config = dict(
    num_attention_heads=4,
    num_key_value_heads=2,
    intermediate_size=512,
    positions='rope',
    qk_norm=False,
    attn_scale=0.125,
    tie_word_embeddings=True,
    parallel_block=False,
    init_std_o=0.0,
    init_std_down=0.0,
    learning_rate=0.00238,
    beta2=0.99,
    max_seq_len=256,
    doc_mask=True,
    dataset='wikipedia_en',
)
Each number is 128 + 24 x the weight over the matrix's rms, rounded and kept within 0 to 255. Layers, rows and columns count from 0. Numbers have three digits each.

# q: layer 9 attention query, 256x256, rms 0.139, rows 0-127, columns 128-191
# k: layer 9 attention key, 128x256, rms 0.134, rows 0-63, columns 128-191
# v: layer 9 attention value, 128x256, rms 0.156, rows 0-2, columns 128-191
# o: layer 9 attention output (transposed), 256x256, rms 0.16, rows 0-2,64-65, columns 128-191
q0:087143105132193188057101112106114087122114158091121131127141122177173118118130092122121133117165110106140120143121148152155153097138089135142095212102143144142146076111084099096143109176109124
q64:129142138126141141099107147113109127106145134123158115122135137136117110141144103147152092174154108102166130132125149134140116147111136122122109142123157128128130130122132122112126108159135137
k0:111170121118107148138110148161127162116130130145124129076167116109135129149158124142126137145146134056143116136182142040111141146144123105166126141166118115106109083149106115094137062147094166
q1:139066113167138129171057133136170148133129126130116165134126144127103101145116092076132111074110150213158122062149148141115150162182151146120160099176068107146158151151140176171129149098155158
q65:133102133129134149145132122122144112144152157110129161128120141113141131152124122115116107121138110153141117119130133144144146109144125135132127140147120134141139146153120152113130147131108101
k1:131150141150152154119133123137149129135129157121084128131136126115129115118134122142147112103128104133140134141117132139169123097133125144131100112111166129139146086147115119155102138120137113
q2:115075127152138123162117109147162112149120118124120170124099142079111114132102098148139078115084137189157085121124154172155158093142138186130156127143123130165130165185136158156141144075121131
q66:120089123130145151124124108140131112150125125128122145117127115123147109115114108121133109111120112144120131122147122150145135121135127131123128136137154122111128160160114147135150140131112108
k2:117148146142134123125122135130118137108130167117139124101142130082119093116132125125124124109165130141084122102144122101113141127133132105123120132104134107138139106125151161131153109148148157
q3:109091133120073061205182118142090158166130143158148120142127146153120178126150140126116156132090142115104103151136111116082100143141110121168160070160098119173110160139155149136071170045138150
q67:136117126131129104148149097142134140141106110152143127128126109129115114102139128131130167101092149132131124132128122116111116128123128150145157101122124110139117125126141128145138135114122147
k3:118133123161146099146106134133114129124081143098098142163135125148138183154115105134132147114135149131095106134101107150121129051128132108122129096140112131167105141129135160106099147122156109
q4:134175098128121161098131144136135156145133150099104105158145121184097140110143123089136104168145124126070168136123116131145126140123108126088115193144085106117121079104088042106099110171132141
q68:114098117123135149113117158130137134111125118133123090128148128160146139146146117102139105143169130098111164143134149141138136141101135096102100131138149122094139119119125103108142099154153136
k4:124136102096161135130132138157139098113113120119147125119122134095161163153133114131132141165116153105134142152148141124123108143131146136171123137163141115108112123146124133077140097131096123
q5:153116099115120146091099155139126111098162148168105156135094106139113107132120080124180111128148135174105113136133098123144174101104128147105121175178130110174148112133112115154097129164122156
q69:131104112133137132120133124119120122113147144112129173117143136124145097123167085139164111139163106121118149136133117156148115103136134125141114138161143116148143142154103140118143135141127112
k5:140185101149128162112134147152139140157117111127104134094173115100131130124126130131127118133094133107154144131163155121123111135120127135111117147143123154125111068133091116105124077130134139
q6:149128124128140161152164140149129077143114130147159119138081122113128172157113139147152098112145128133092149126144092109149119083183087117125104129116108141120112118100140110129101120105116138
q70:168128148133136084138131118128154143119126092109105105131083103085140120123052172127117079161102185114136104105150157112170087113156092154113099113122100149128138144115143114144138146145119117
k6:149098097147116123160128135126091138128098113165116154125133120118153123142130134154091106126156106131159159104091170141138118132127102141126143149161107158077141076155108141108102110115155175
q7:132142143142120121126124150140116102155121089093124097106183117094106156162117122110118151094111134107104087128142117129091105129147101139089169131118128099143127150104113133132132154102111132
q71:161128146112121122172142079138134130144113132150129144110161117082112059079129118070131140143108110142155141117108159153088175193133172156097133120123160099121122118133150178175104129156110104
k7:153092103119129123174109158104110146149122155144124151137134098140135153166122081111065146149127165130101134147140116138134145119116119110168130113128090158124141102162115149129105136138150169
q8:077153128143098109116141162125111112120139103117133114132162156137125135129140147119142162090135152113110149164125114127121118135124173113117113127136103111119093139136140115133107127135140101
q72:112128136134130145138154159134102125075170144125102112093128136151151102157165118119134136126160123129083154164130134125114109120100130096142147124091104093165154111100119114114156122118145149
k8:163112116095113159107084151137134179104145136137144158135128133116150125144132107157132114187140147136114096148137147118133132136132105141134129169143090156132164116135116090126145111149146114
q9:097173112121153178092118148174124137136138108136102146096157111116128127087116108092151134147135110161088130114128121133140139146111128125094094153118181102122170104107085122127125130171103120
q73:147151149141129115122151150136095109129112118103127182137122106114122093110077128112120114128136133157072090142110112122172145148141149142099110139129133108163108160126127128119098123160154144
k9:115135136147125160101094175178142136127109163148129125130133164118116111145172111109161154102164101163160134169145127122151132130147160134146101113129138125098135130145114147131155091118108096
q10:117136142106116161103184119129117137156150178136120139160177146142129155144117137081108127125149095119106127161145156118100090147113113132121144120111137146133128118140093112130090139140148171
q74:111105143095094127131156106149123109153148130132141155114159143112143101120099070138114128127087081155146127134137092155113136122133173146126124130095161097139107115159111124119133106148156146
k10:110130150133145111123104141109126123108136103124163139104122115123140115120114148108139135137136175144213134106141133112099191101127134107135121112143126066145127132130151126101094119124133169
q11:099151137109166138133116160144127120112102076123089115137127131126165127130143097118123113115144098156095118141141098114137119138182106139116111146170144096139160139155095144166167152129115120
q75:104117152119108102125170174139146153136137102114119120118122160158106187117163081134126155104112116122079079119167085142101168055130141096140100112132174107117067123102120116127103121165182100
k11:125178151136087104120147122138129110092162138128181168102081123125116083104113139120126119161153089136118140129111145120111117159090176136099138104119119121151137157091129100100163119141124091
q12:140141138134138160111146142080093149140121113131115140153140140137149167125144129161128142114138120129121142147162100137156109139151141077137113138127125103112151121122150147135085135099157070
q76:147112087119149163075152169139063141138167105103127142115093129123128168130163103143117124144150159098101148147129087102131106170094120119142090123121081105137168091107118096114090120167141157
k12:072107122135110145092105120170157135144167096111104104117134122120116103117108164147135083151125111109118107155143128101106133135124124113108134166141113153104129134133130091141146091148136158
q13:137125120114117161133134110117137139091116150114150153149076132130137106115086120104130095110163132158134133131115105151127138122149115144111112131117124140135168126125131091176116161188140129
q77:168103097124098086132148131113112094087133151119111121148108103080131083126132097145167103111152134159099131122119162101161128142160123127081103138127122115150154136124145151152132138175118082
k13:129170119154145156114097122144115149148134153126088143069152139148091135140162138118111121167084115135157137100147147162127138112122148112119138123137121133179086060140127142074103106103154133
q14:079109123140134141152119111135146139153097153135128117157136138160123139154132176134098130097120133104168113107117147131081143138153108122183136126083135152116106112116140159138127146109117155
q78:113159114137147154111122144141102151180110126121110154146144154138121156161160101126081129109119080095141159159137109089111149141110162112139136109114120133112112095116118154114098130159116114
k14:140118112095110122161117128141101113108166086152169130085118116126143113127147119093145122125099120114109099104148132125099131150137162170104155110128110147128114124114149112117121117113089146
q15:108162127106132151122142118105118137155126122093134094117110157081144144108137106097129128141130113105132138139106099143111109119114144155145117102103126113107128076131118120146138153144132124
q79:190121142100127163165128176144090136111172095125119081136153117141133102164146116092106114154163160132104106177118106088127148104096171129111123138119131057131153119078119147146129131175143128
k15:123112119112124103084166129103102111105151124119177111118126110148095155102152104132148157118116136085110118157132104102146132168135112106117126111124148147112112104111133111101175116185152122
q16:147124131142131122135130126143124119135148135148119144072116158113126146132154149083152128130132145107098151131135184123138118159101091139091124147108140106156134143139139131112123109147153095
q80:133166176144095136118125149103132082086139100120125098100150155123084086093101118111132106126124131184151120109102153136165100141111155157092112136115112093132164135105164133130135168151180161
k16:161146142164107122135156140133148125169152140135096120147129136164156152162098111101172123098130103087113110103112140108116131126118131135115134139139151145126109085166140157112122173120130148
q17:124140116124160122155111112101129121104117153122163151146093131111128108098113125123166107120121170160160094097132191111129138132135128143134130128141121122128127151119151164125149103111121140
q81:138161129170133138098056128105152136150124112148157165132155135103119109153135130116109142129109080128144118141146181156137153117095150169108111150115130138108126118159131211122158147138107108
k17:135137144138115129158159120152136153123134163145103099132123142096127130133128125112129126161142117139128117160103110088099108162105160129075089114125146138195123126126123120139089144120107127
q18:122140109130121137138123100118099166176122139089141118144086152132098074149145147129109125122142118141120130144120172172149156099108134142151147140151131105171090117134131118127133143120148135
q82:132101103084128164126123099170116156175143133159159169133141117080145131091150114106100105131099153126196134108096154153113161137129149130164109133146175113114156075131129142168106161109114102
k18:144165113117108079156157188136115116086120161090163126126147119149143129146132130164137146122098166133126164139120054079072111122110115088099119150088155109112117141126129131152107110159132145
q19:088123127145127149126110153140127135141120160135119150122127153129164104162161165085177173136132141128111139117126092109120124162113122078137120120119114132174136120144118142154122125136122121
q83:120118149138121145119157158143096106122134151119120075113104158166134109147183120135117162124161070116143127122148136119095113168097131116127093108105118086109127079131121143081151115143139115
k19:130145139134168121113140077103186100109134059082162102106110134091098114146161116138168121166111168137115099103172092144139143088135154154128133121133118125161174148137124124126151141118127136
q20:138151144141117130120097130087145153119125108109140116128111082090158117143096120121117147090122107120137146125137129138135127139129159165117153126139063137133114138108130145131143150114142128
q84:111124176134129107143139118106171137122134097106110126140107137087154127069130122158143134054107127154133083080149110135163154106139196172106098117092072104095132124124157176148118143109132159
k20:150080114133125129128130112153115082148131161149094101153086113140107130151154137136129099187138113186123137133144142162111124106123177131139132129097160128162143125156149140087135137127133120
q21:165127115137121149117161134141171143097129112133125099147120139128132121147110125147144117138130100135154137149149172170142136145153137136166091090109129146132128156125172119122134161138108112
q85:143114108139094122117146116135135114129157137141140140163093119120130169158087126106091118144142116127108126117123165176128186131115130127105153139132130173150117137129131120109114169086102084
k21:140146141153140122092149109137113177099124145080172125142102091120116136144093094130141127122136171117134106141084142097129154169133113084103159139167139137145088138120133118119133124167146088
q22:124105149151109131129164137143118107110113126143124101144108160123125106107154103087111116137144151116091131106131130145123101131138179143083137137109163112129142134136144132160124153159124112
q86:137147147133098134098124161137109111089122111111130104182081130116171143137126105120081124098125147099062088094124163111121133123110094163100099143152105163137132179136169149135120178142121109
k22:150148130149163104131118108092129132150111126122098146079148132109140117086132117149130121120135135141081137125129113146126143104109132154109129133143118129138120108134134169106163123119160115
q23:121138133127118100121123121141160134149115139136132126139113124100118128069115103121156155109148132147152145148119116144118114156116134165121119145149158150106099121125089150156116120120138127
q87:083176121134131125130105091133134143158122193132124143141160179137101123078088175142153111051147107124170136114110152134092133166137112085155120129186175121140073109145099192136144130154069073
k23:155140128098114108164141155155109140127153114096105100133148115151173148123090151136092075131094154154060113158094111084119108124089114110143163149105107166134166175121149100140111102122107094
q24:121136125115116143175134150105124113107145124123123123124153160148107087143189126140107149128133097132102143096125136152123147107135177139160124113104115139131130160137167134116091119105127150
q88:117158145121138125155082142134129127112071142178086189162127100114161140089124126115175091110122155099162136165130101144123175115125134136115132143116118148090153103111181150135131113099112140
k24:144116137097115097117133115184110150127098151128131125142104118148147146165086144162103114136131159146110135124158081083129084084156087107096167086094103102134121103091133128152144148147097132
q25:109154107100122102121136148174124145097121154137134148121176123134117151081173126112127155105121115121178097120152132116116124169182103091102135122129130138127137140124083143112126113105103133
q89:079123114167108127121133123140099087123140096124107145128087117093145164124094113156141120154146185129145127114118140149163102122171122151106130153135110100136084123082158073145104142124136162
k25:140113160119114147130111138111149128120135153101105124138093149118174116150091139118122133136098070096127124100100118137129154121098108085166143119125114174125157086145112139141124150106104107
q26:131117117113133149113146130120084097139148147132173122134125126107092092090119111146162151141152149146138151109104114142143125122141087166103124120166164103128148129101132104109126100168139124
q90:129152116116089134142173093154124060075104112102112076125088149109072164132111123116127137105123168185105145134152120160136149091100127130069065145176121117130075101102176099104119134112189144
k26:109125140143112112083080098101157120176152125163129139127113134166125116120130140096105120093127127115095119107161128136067148121125136116148132144120136146141163095114142144156133113135120106
q27:106097129124124138120148069143138110106135103101124133133139134110094114120122110151151118188143103132082107096145134134158139128106135139126153112135128140148115119128125123152169150079101133
q91:108140111149124120158097117135121116116142156161175100138129128126107155137131089140156127098190122160106095155110162106154092140143136121128129113089114091115135125132141201151150105145108153
k27:120118086090142141118154135116172140116141137120195123102137133101097101128129128141138100138086202128135100153133139143106143149163112123143147111163129128148144142120132110136128108178130147
q28:124138117143114154071118152096101138140149102132117114129174100116138122163169122126129120161131141125145122125143110130142110133169103107088118136127119110139150113123117136154104150092140112
q92:144142111123117102129144151131159142088134107169110105138087091124156135097138143148087118111143139136126089168114103135073107152136145131107096114106128137162137155083155151148134111123122073
k28:147144116130125126131106101157095089164128146138075122145139157097128148128087135139099114152111103096161156169146166097151137165116121140117147088102113129080158098140103112126104128131123103
q29:162112121106134173098165101099134120131129109112077106122131125098113127126155099133100089163097130126131109123104112126140117153090160107123137165140161101096202109135110122155082130114131128
q93:117117117140140123094204152134174123120106102115108132125143133130101127088139145153140121164114111095139128116136130186140152160095161110125132145160164149147145140176111145113147126161101123
k29:093157118111145143131112138097124128133130115132086160148100133107171124146179096093143142099121098159117171101160114130122124114128159112130080113124125128109097157148131146126146144118122103
q30:124075141135143130149143134177112147152136136115150128109151131117154140148160123100124128146127142140146133116133132141147150131123146131133118136138132132106134149167106126126140122150104145
q94:092122148133091151134129161152144145126086127162136164076224149149137155146115157115116091163129121135166120096155134130121181108127097126152174142099149125105121127135137139100139132092104080
k30:125131089109116142093129117162096141116158143125126143118136130083140142154136133142109159112132149092121147156135094087114093145144131093116122138080141122114072148131113118178114081145128145
q31:140172139094117089093137102079133112164131124139135125103158152165112136112160137107092102153088135068124133144151128140077097141141112070108091152106147135156138084112139103139113109105087111
q95:119138141083130150140108097113077141129115081136083116078151108150104122123163117099153143139122121061177141123127127145153135122126124122125140161152124142170096067133121074128127112132145139
k31:071163111107164138146160151120138130150102138104118129123105148133104101145116106125138124100143168129083075128104142162111169096126209123179107112134179108178077155128127143116154111136124134
q32:064133147140159095121136157131108106128125113111112133145117096111123129157117163124181168073099165133121125124120149095134148120126149121138119135098114114136119147131161094111128120125143165
q96:204113128105164115144108113107163161081069178115092110148100124140138125118166125111142115096115110102070117100120097144114091054109097171103148128126077146140116099137170150128131171148080122
k32:157126151122120135099137105156138119111204118125127122140134141162125180128107117166109143126145128123148148135131105147166122131137153136163167095117089118061151119159115138126122159120132105
q33:118125131149168175119135131117149132107101133129099099162129167146149138160124108082121085104124141157136142133111100096126139124148150113113127178162138133078115107128151133140091143164130144
q97:187138207144127111107122120093142089092125172105138156124110093126109125156114112131117093118125077122124121115087158143136137179107103124141102156202124150170142120064157129114153133101131092
k33:099116115137099145141135136128121138132186100105174132133114139121133132076170141122112143136110079115129112141148102110130116129117156121114171096104089147130105102158137139131110132137139125
q34:084167121120160144123142140083135140110115148129130160135144111172122133159134108140116129079160099113135100165100118135121146112186080100117136126099143121149111127121091133135124129131127106
q98:136142133108094126098150148150127095140113113112117118129171105120105104126124120118123159138116088071113110158136165148097117149158123102110148136144140134115158148164081167115127129107086143
k34:169100162127159117130134136146152157138173128104139109129131111120129158145120143128145112175144163091145151165126104119124119142087090120141144161104102122099106168098140094124101147145111152
q35:137146140098102128095129162125133123110117141118120098137129134140110105123125156128163115121146114098130157143114102137135111156106164095123116171074161127080105142122119078136154091174087100
q99:167086181113147127122116177145124137136077146134079119126148122147102134143119129125124083177150161109155132125132105119165094148082120074098119114095126132125145091128081044170116098100111150
k35:082113152160117145100095102114074108086130153103122135162114155159138133097139121082112110118131129198106151093135136140161133103095092092103115103161120132150163131145171134134106153102155135
q36:142119099147130157169049129149136169116122111127124107115122142131117173113116077127124108134111166102170107124126086093091120115125090120138131156079127164146162127151170087104142102131121115
q100:160124086123133083145099126126114154144115131124133119141152123139098130160171104096131093127119136138106146117088099100125164092137136171131087141100164195103103157176118131123109127138095138
k36:146115136138115076112126096132129102142113151116135128140119074143193139087098164153126170097153094156070134100095161119118122120115116162111163089119131129126121151123083128149083135159160119
q37:166162134121144125109132138120109128142171101111144064098137105137155133125128120137076144160137121123160105205152129082123145138102103097129130118134185200068128119141139136127171103130112098
q101:162161087117077129143125112149115087135152129093087166161130148149131116152128140141112144143126142101121151153122174100137140156134104143133161123132098081133158113096090122125124132126117153
k37:134148136135144172107124117068146140134120156153145125180117094151123122116119117096125112089119149146139105156092108150119146082152158153121110112140130151115153139163129111106126185148196141
q38:135131101139154132120111129157137108132145084136137109120152114123126104137140138115133118093137110125144118118156119166111118154112141107138124168160138128125141162100134132139132134144154141
q102:132161141147096146153154128134142130085167060119132097126125124131164114144120123124167111173130093114190137106132147138143103167158082143088119112136125108136134122132135105156107120136109142
k38:120153152142100090129153098100125134148118131148119141117106120160120131123135138129095091101119129125104160143078133133146106112093159117155143139171110123145131127103170139129202106139143131
q39:135130135108090120161099111098101121162131144112128147115155175110149102131104172091076150098121138127122128138128111132140118156111148125165140113107167110108115142139146111181160140109112129
q103:169145145123113113077091090152120102154134155133146129104118124137128125137131174111135125115120118104152097144143090160141126128118115158094122106100119095098114142133134121125126101190109123
k39:138105128125144114140135134111131138135123132121089125132126141106097108084106138122097121119104127147165108075127138104106107110132131140142127127186084126113159146103141160104137122079085118
q40:123119128080119155141120145140159109131156108111135115114119137160149119135146095130090113135121091126102156146133129146144125143107117159121159121116149117162102140147141158198129147100137118
q104:090112135143110142142148141109138152127137121110113105162136131136125129114103173116135161135150176139137160119099202147147116139188121132086149111094093151143129156138182127098140130111096146
k40:133165163187104111105117153095113122131133138127124104102157110109145096121089101094113120124104174102127117113156103131133111112124119124167101075127136125111175148134108134103135152149123132
q41:131089179144108125141103095127154134114103126160123123151130121106155122061098087160128099089119097140108122106159143172112139169156148127131160110161121116150116132132140178165149135108123105
q105:160118135130139123135142075116117091128076161127104096132147112150134138168116105104158141116135109117113128132138121141160122096128162165115113124154172108152124120135149161067114152174171161
k41:133128112100118159096140118132145134124136103122136106088065147129103146086121124152128107173147127087148133147178184086127124077095144088161101144098134175106147061145066091172147085176081159
q42:150161100139116152155163152132109142091181160142138108121162105101112109112121158149121141142131124083123119128163130086151118111159116137168118127148119145125143106140093134134151141128126134
q106:156178157127113161110136114114130088129118154140100090114104106062116122110085113128125085091109133102086170140120132143079105129130199114133091088139159163169132142134124154074102101102146110
k42:128119104146153129136144128116122124128096115114092137175114181147142130143121145114141118145098135133145104134121153119146151087118099126111156138128109080127085146109165098123122132142137126
q43:123142138171117077105128126137157130125114089108152142149123141129115188117111157085105121154115158159130100139129133101110154109105125130176141159138133136112145130133113077141155131138142116
q107:118150146073147079131088140065125116158127114095141187122105123101106153132103114158121110126138174178111105125136088170194135105116126128176157131118124112177164132112109098068164122159177170
k43:101101078079134161165143173178076095124125107121131102108156114137137140093138111089164146070151144118113177116147140067168162146174130108106131111166134133129130069173071123163071086121136145
q44:109138126144120127138073140137102155161119156152141136167083126150183110203113141134108156193151107143118095141146142123130115137119151160100129094161158165136172150126121087107127158142103150
q108:127120117165150121114108159091096139114180121120151128114142128124108171194176157146135142141131082133102097123116103124130094140127123099112141107111120128149114100120113115084114157135135112
k44:142139104135138121106116145142095146135143082138132088123172092168097121137150143117157104141133139107122129109089101118105146092123105110143136184140100115054122139101096127134143100171129134
q45:175125152137120124140144133105130133143155151172144115111174148131167134140105101153129136152115121128177089154113153112128082132125113135105168137170129140101123127094110114079142126136157110
q109:135110106123120174124109085178149135161085152156151108129165120114136122129109168120124109140142081130182141100114155116099116124115137153155135117160145138108116144163087125166150145134077115
k45:104146150121131108101094143138110197115144108114130151143166107128167108136186132099113138139145116131136112154151129146181126147159113136144119130102151121146139110131138100120129129131104147
q46:103135081152106094137127130156139112135126133122124165113122171106165159088110083124091132132106096139102121160108141161110126141140148121173131096123146127166150138161160171192124133092158104
q110:114125165112101130142155113054077153113108180156128109134159124131117149149141121146123127129123137146140141145108145108099145126185153121115119118110139086124098128135110135143121113115134112
k46:143142141109122113115149136074128108136156121150123130137144133116135114105122138132124142134105163133151156102145111104156154124098109120133134147184113108116109105145088096091152145162143137
q47:093095094135138107090095123117072071173141089102096133112130162138101111147150108105111132117117148093140142142109150128107133100143158124090110115180132103128136126134150090167155137118122116
q111:159110111144117118123153141135175120145134095169157146130123137130101149080125137099155108137142126094187112100126129129115174102137119108126154136164106144109121129117109129110127106143157108
k47:150118121117142109152102156129148119142150119118127154103119149121160085131120163125145153158128176107123129110149131160140100138107131131137141129139149133126118136132133101102132148116097125
q48:138098181114113133185128122131125123124122117153128140128111155100105109133082095120106131118105095091163089117119145142127108105152154151119126100098137161117113113145143130089100148073112064
q112:166145133145134119136120162108110138108114193107095149098116173151101109124085153118135170100131105156104124134113139151120104137077142157087129182102108132151127125142107117113113144093130140
k48:134124094136157160103109104101126128153143122123128101097135136125137132171173137144098149126156120136154118126145120161111176136160106129094127113128152136116107147159124145116155100123142110
q49:142122087125175107089080115139129165122156110148093132140127118101127124113108150135155136098138159118111107109134135153125129094131117131117087141113106140098053118127145155157132123067121108
q113:163134084159128117132119078134123122120109163144150126107094105139150143135089101105129135152147133125109109084141078123140158045142073145180146126083110179126137130128111162156160139100169142
k49:179134162081100114097153111114136105086137164133130130151121120166139107178130085178099123118145146130105136137143140131173088113102120131115121092114120140126151148131115115144124162120130134
q50:113140136128143056093148179063122141158158134131127113114125106121133147133097076128116120102136156150098168096124169131113109129112129119142153096125101158128139143095117103177166160139134133
q114:104127152132082166114106149170127149153111123134118155164100139113137137138049124103130121148096138145139136125156167164146110137083116128109146142158185166121092124115142136113130113121140120
k50:166125118110127159167106094152124122079117120085162124160143121145133077117139146117123134134111116152145102168139126074160115104093125130109112145090156110113148121129113163055138103117135114
q51:128140129140146091135152154099120100137128109123112098117136076114128133113108128100133154142142109125126149098095103148123118130126163153107131106124083136112145115131101146103135146140093091
q115:155119153158100071108127110087109110132153124096098147164086149126117129135126144115121149143095131140123109123162133135135150142119141147123079138143114123139119112082154150125124165108127134
k51:089106144082166171124117129179137109150118135149129146120096115143135104155140098134156127105128121089141133163141135088132137111128061099172155127120162087141133126138134136136130121135152161
q52:132096097157097165113130119132117152107144196127097130130162141134111117113135108137148135128149126134083094131165086133188130149146110159149097113146112095118120125121143150130110142144142134
q116:136108087135114113135124135162134113121141164195162132134131130153112151152097100152130117146120177138116070108152131106130118098153158132108116113135109144120128112149112164112093118149124151
k52:085128146110119159132139089122107157125131127126095130166077148143155106146167131138117089147143096152113182142106130106128096123131170127133139116130096089127173112133128135142161091126155106
q53:113091139109117158150133151130129101111108060089152161103142091124138122102117124143160119139134165089145136125137121118152111159148107139119135158137111142131113137147136120139105112107129130
q117:123155124121179155134160090131145078116105131115169141081095100118131127139125094096141148175099122117139157134088116184093184157129117116120115149184157104121112139130114141121140162126152131
k53:165123158165106122110105133144185136129159106130159131128127162118136143178110116122182122091155136149168111126146129107122182121138142112112129124118109127148164146126126128135112108136116117
q54:109139133160113125086114084129149147136146114137134126162169149148149134107115125145133129126131124099162114103153120110139111144183129139142116124115113095139139127143116181122150124098128146
q118:110103117145112128103073116139142170119151113126121119130102127139075089180093157139135111118141112151112108117117103110136076142105179116109139082121127120138131133136155148133113105128111101
k54:150119129133102145165114144135097112123132145098130121152117144112107118153163134127118156116138116092112129143086149139143122114126127147077143135074094174153143092144144090147124146129114102
q55:109131074150150118116146139146114091148139150140117145164108172144130144088145136132149118106120098096138152159134171122118131108096110096069130124092109113155112110146133136133106115121140152
q119:125133122130154125103139129132173162139138117169126152119134146180147097096119165120119128166143141112107110102136161129112121110100124132140126150119174149110115134177091141120124091147161172
k55:120150136148152103117101115136133104153127136131093095166112118122115148154117108107145135104145155166110156143122106183155102155161152103138128086112070099138143155123130164147145173129105086
q56:119179119136142118139131104122132134117093127128113138133128117131149159152127174150095113149135089150107130166108067122150127123116088100157147139138083112128126109119122107146117172103114147
q120:154138176146129147151095121102143116133102144125165161140144137102109144136087129133104130131138136130157103115134151111135169075151084172114145111137108131085160116137164131120137157098119165
k56:139051123141119083125141128105142119105113126119160132110108119136087101082165102144171127099095101138121144132113111162154096141117153107119097135140135123175139141135103172136153120167128114
q57:102143138105087120088167149125114129098159090126126168120112135076147136109124163124133124162147112125135128086137103123105138138094135124088096171089146107106088127135125113157096118130117141
q121:094137184086124094142165142153078119133144149126130094121115130109156125077177103087122185116146148115138157177147124091128114097099149099122093131121123128101109151146152139152134120150126126
k57:135105108114118136104133132140134132147107082113108112128066108129100094130114117127152154081124109144097133148108117178126131126070120109112147119150199119187111129085120124123144123103158088
q58:086124149137125140153140120085160131157126091120142163132153116087111112080150077143169108116146140134157148115108129081107111131118102139154118128094125131116126107117110141099148130152124144
q122:126095153106135132132134133134102118086121079108121102129118109126108112157175105117124093151143150125127113126156096135127102097133131164095113144098116144084169124131138112153134125126117114
k58:174113106125120101134143124106115146128096149170130102181071122146147145113131152169102132133119124145113157131143100145153130105121194110089113122108150163121115143132110163125104128097139133
q59:130149178134085142135171144135125084125118128161149121135128123140107108102112145121148145120103116095164094122126080120119119156117152109156136157135117125191144110100160085123141127130130141
q123:075126164123143134129160136123096084125148153134171152128123164188099159123125109080107100091163134096169105120154166131119175109102164074165147144162153137157133157107098135134142138148146105
k59:133114153132187143143133122143118186116084112099142139113104116101154136106132115115169080143140104147116124116152109142150132115122064147088117088124117160118128143184141134148092115108099119
q60:088151112144116101105156130151141126100113096140105125139100126149112107076107113136122096070116140116143129116126127119097108134115163168114144134159121110141134171137160154100143127134150125
q124:126154107142121152091134114132145111120144114136141127100149117125113115132075130075063112100090160075116147135112099082142123096098185136132102122121140151126134159169111099101107131104115141
k60:131107168104142076159140124115107095139160136128121121134070116129136144146142169140106123154146142136121113139155144117143159124159101128106156123100074130110096105083126143171124170139120159
q61:105124127092149163126117143128072137115152113130105119116109123092171138200180084129151141087131132119146127108139159157126123147123156111121120145130151087095126115147119104121155107140090107
q125:112113128131101130134152104117092096092183088091157151133111098136168094124191081134092142131155138146132111074134135118155119085152153115123112119130087066159164075106136094159112139098167172
k61:159105129139060120194168092120149109164134093124101126131152104140056138123131117105108114133124142125114104123130112101110147130122128100114118142119150111155094105113117125144088121156125098
q62:138127141120146118117117105138092189148081114127129127162130108148126129137141126111153122107128122160143091062169106111099144139148065133120111120119136156162147146159120113150152167160123095
q126:127160095125146137135132112116123168159114094100105063151127148159185100132128136162140117084106108128134110117127117122145095101127167179117125129123115192116126116146134142164115115159062127
k62:091145115106131114123154104125115107139115152129144136128151139126158117135120128143139134148142159108127132130113123116115134142078130119133136139123143116105121166123108147118145121126152111
q63:120159143140151145138161145120158172143140134120117130110138138146126125094100089097112120188119122095155152154115096115164134142158140121126147138140172141110091118113127109121116157145124110
q127:122127125110185126124131157165166144107136104111110048107067113123126129153155109120109136116134088121126169113115115199109137106164139086112130107109187109142156125097135142120138140154124067
k63:141090121106081116150146134086111124097133137137151143135132110129141105142063151115158094132106157100114135122112182151133129126143077152119124164159145136171135156150153147117122128122148120
v0:102134099157080134117117116119144159116092179114111128183158152119097141144130130096107162132105134141110151171090105154161125126197129122104113118172120129141126130145140133157132147157117121
o0:144163133153111112080095163177135131125135116119088123127173110058105135129100124105135150122106118111116139146112126151114135120097131154121144167135147167137154117098148091105112105106103084
o64:159074102100147140146117102147096130161137166108115140144169167112122143165139138108126119170094139179128172127136158131184084099149130076140135127132102127104121168138086081166156189148113165
v1:166142158170093129117117154132109118109127109155121092137100121142166147143122146138173175103121114174132145090164116112110133113142142170133132090115107106114142138155159156118106138101121154
o1:112149123150076115137159074131159102060128158146121114109114122162134114122132071142129147165137156141096138116161143155158112111197106132136104113142112153122120117169133158125100141138154125
o65:145160145101086158086154096130110123127183075145147120161127128131133115140142153103120142094094119101125119106161083076125090136109163149112126156112109118146108183137138079137150120129132142
v2:135135109146145128095111149096127105136138155115126178106113177125138118129133147144130164123098103137105091080123086123122157139122121124123139162125133165122094152153124142078127146138132140
o2:127166105137140173121169145117118165140150138108138138134138140128110158128163128137150083138147129147113148126096137148102142118109156102142142152122126139108151159159137134122145138148189121